Weights of a small GPT-style language model, trained from scratch on English Wikipedia.
Size: 15 layers, width 64, 2 heads of 32 (1 for keys and values), vocabulary 678, 1.09M parameters.
Architecture: learned positions, untied embeddings.
Training: a variant of SOAP for these matrices, 131M tokens, 4001 steps.
Each number is 128 + 24 x the weight over its row's rms, rounded and kept within 0 to 255. Layers, rows and columns count from 0. Numbers have three digits each. The size before them is the row's rms in percent of the matrix's.

# gate: layer 9 MLP gate, 256x64, rms 0.427, rows 129-153, columns 0-31
# up: layer 9 MLP up, 256x64, rms 0.384, rows 129-152, columns 0-31
# down: layer 9 MLP down (transposed), 256x64, rms 0.374, rows 129-152, columns 0-31
gate129 109:093146145080179093120178107124122137139169121156136143125101120143152140148154126109089160146121
up129 106:139144190131133142144067111133129163103091163187104116164129120122146126082149151140100125150155
down129 102:159109142084134136159142107114118123137079098124109146148085132164175128133143160059152089093102
gate130 108:143141140173190125128121142100132103147121121116115132161092132095126154161124121152144122123129
up130 107:126142179161144145137093109122140107108107127186101127125147044118103138147129146140135138094152
down130 106:108122110130127145117134139131160162130191164143090100094162142133096190152098157090132164119137
gate131 091:143118092107106146103125166106143169124090130134083122165119128139134127092129134130127138172073
up131 099:143096155140164107151156135146128165168137124126119120149107106149136122149126070112070121115148
down131 101:128102167135105186100142109176138085133113115144110168136118118161137139097175115168152103150161
gate132 115:112135149118173155181100094129106131163118114141061146140129100124159118131166133136150151088099
up132 103:133117121149147103126130167122136132086206122155105113108095109135121135112110134183120128137111
down132 105:119144176111152127140165098126097130119116142117183161144144127098138134113119107128111112181134
gate133 101:121105094144144132152110174115145127172136145137119090130089142150158123088104083106099132119095
up133 102:166170120108121148124098107160167150103130064164089151169112127080121139114106125140091165180132
down133 092:122137133148124149111144187138135170115138159142149160102132152141103179140126119115109147117140
gate134 095:094101125084115106111122157116112136148141126128116122151126169114110143143126114097090138072128
up134 096:205160103117141135110140081123157119118140124098145111131114142130137170117149118125151145119156
down134 096:146136181154125118143147170114163157122136140123114125156111105075153123100133147169135095147116
gate135 098:137141106147117110119106117108144128128152110103119142079154119156136079092172129092139112078108
up135 098:126137117140126132145089139123114171048138126138141121144148104141100115159163111145133109148092
down135 111:143146158135149138142105215150140151116120155141146152120163133117145146089135155154129115109134
gate136 085:137146131123169180109163122177126131126116123142152103158101102132158141147171119092163153137098
up136 083:111088190116150141103110138102087107116149154155110094135144125169133117117077178113120123162115
down136 088:136080114134164086154101140154104128118116113153121124145162107087131122107173152109153091100126
gate137 094:142170101104122125070118119140112124134115118136136141167117094151126096082146123154174136127112
up137 099:106149113130124123125106109112127127136116157136127141144118171100137157097140176085168101141129
down137 088:162107119179145134094135145157123152123091112133123110146150100132152161124173139134172132128107
gate138 098:145137113161102154097102142095133105146119120109118098120158134155189153144153136100152117141120
up138 100:118128156160088163149162073095164160126120118108130149165090137128123127122118135087181143108126
down138 093:167106137103118135157108136128119119146134074136117139095143156132130117123145115167151147134106
gate139 092:153163185155137097113105095084157158176126143132137151112135127143148108116141135140153098117154
up139 096:138113120104093085140099126108091108106159180110110158134152159130159120130130104096110134142137
down139 102:137078150098131150139152124150102131131145163094106144119118075111134133140187166160132095116131
gate140 108:126117086134141126097123092143114129118143109151139183109102154095130123117121118096152095125067
up140 102:148150106178175112143108161140107101095085136115095193127126105126111092127139109097100159118167
down140 100:135139155135080138141146117108154134121171082136145158096144102122139101107102163092107117160149
gate141 093:128140122137120155158140149147130173138120132164102115079098154168166089132159107123137094154125
up141 108:132102134131141133130139106133128091144088131088119119187155138124120087151138121127114136127117
down141 104:129139148123130126134142156155131138129126143104179145151102120135105139139098148134154134149102
gate142 115:089108163131136155140155143113131139133146095138091169152101135132089128125177118142121103141114
up142 121:141123180160117159108085110141132112087166129130123168144086134126113102098145104141149162106140
down142 109:100122105083149087107105159143131161130085110114116145120156139135153160110113136133120119146127
gate143 088:127126141112138096102148131159142109127174115086113139150090137075138131099132108128067146115122
up143 098:176094104072136126110122123119133157131153120155171124073158133116147189115146122137138124147155
down143 087:149140138133128118111122113094121078127164145133104138099099111079092138122130156171105108122135
gate144 097:138120186151100114106163086103141133131141100154112122160121119147148114140107106186113134156146
up144 108:152104145083109072109120109130134084138095075121112116092148143087119125134130127165144115127112
down144 104:108165120175098131134108124110136121116145135155111122157105156105093160145085096142141111153135
gate145 100:127116144113111127111093082139113137190116126130121110125082120205098126123144114101131138139138
up145 105:129116087103157136098114157146097156118185115126131149128138125153119169107144176140101127098150
down145 099:144132089130145103163120071137139135163131092135132120152096144138122078092106137108126137132098
gate146 118:148136096173140097125147091094176107171134123136128119111122178188117159108143156131133078114131
up146 102:186127106121124112082089150156090123136110171132123147121145133138154118068114128102171120131116
down146 104:154157128155134137113137147151128108122123136102152120123152115139142136145092118167074139151146
gate147 105:143153130186141132162155151124142131160139160131128144156095123143175122145099074098146128108082
up147 099:126132131147134127140095119109072149107117126120103109148117115160122116150083095152126143187152
down147 090:084167151157125122154151142124147112157126185098157108152153101127099143129112137109159088120130
gate148 107:118164115132119118138164112181126139126108148154100129137156091144158123161173129090159131098104
up148 104:148178122114122114120138152154121128145103133087079177139157090132155144116182104098127128125121
down148 107:106128127132156120073130118095113146126160166113108120140149142130164133149128109112133113201121
gate149 098:179133114152133138103184078148110083152126102114106155103136134057114142151119130117128117095138
up149 088:108133133115151114114170108169124080132150121153155140120080108099122176121111102128111141093165
down149 094:143125125125154132121134094132121113120106131126109107127091127149141163138144090139189098162104
gate150 124:121119112140145098111159124127142147147151084171108138148107119145128137162117091094077124138154
up150 113:139163125112099130157163091103129199147113181107135120133132131109137124109144134153149137104091
down150 114:168132150153139131092155115118127126093150115173149170135089107167068105159107133112125155131141
gate151 108:139113156118162140120130099122123138134104096159109165148072157104110130155128145089080128098134
up151 105:112116128133139155141141096088112165141145076128096150104124135150127120141093123140126153117109
down151 096:164126151132119090117172137082156128107110102117122096138135089124169146155123139156122132124112
gate152 087:143128131142128107090091166137128091112112114169117151134139092137177138126122144097130125112096
up152 093:096102154108138190104135114106065141146122141135176126124129133134119147111072134074153114102101
down152 095:146156152126119111123143157120175176118154122140162114140090157122121155150136142173110166106141
gate153 111:135126168157164145157118133106140109135146100131057146107131114094145144139137122136110150105139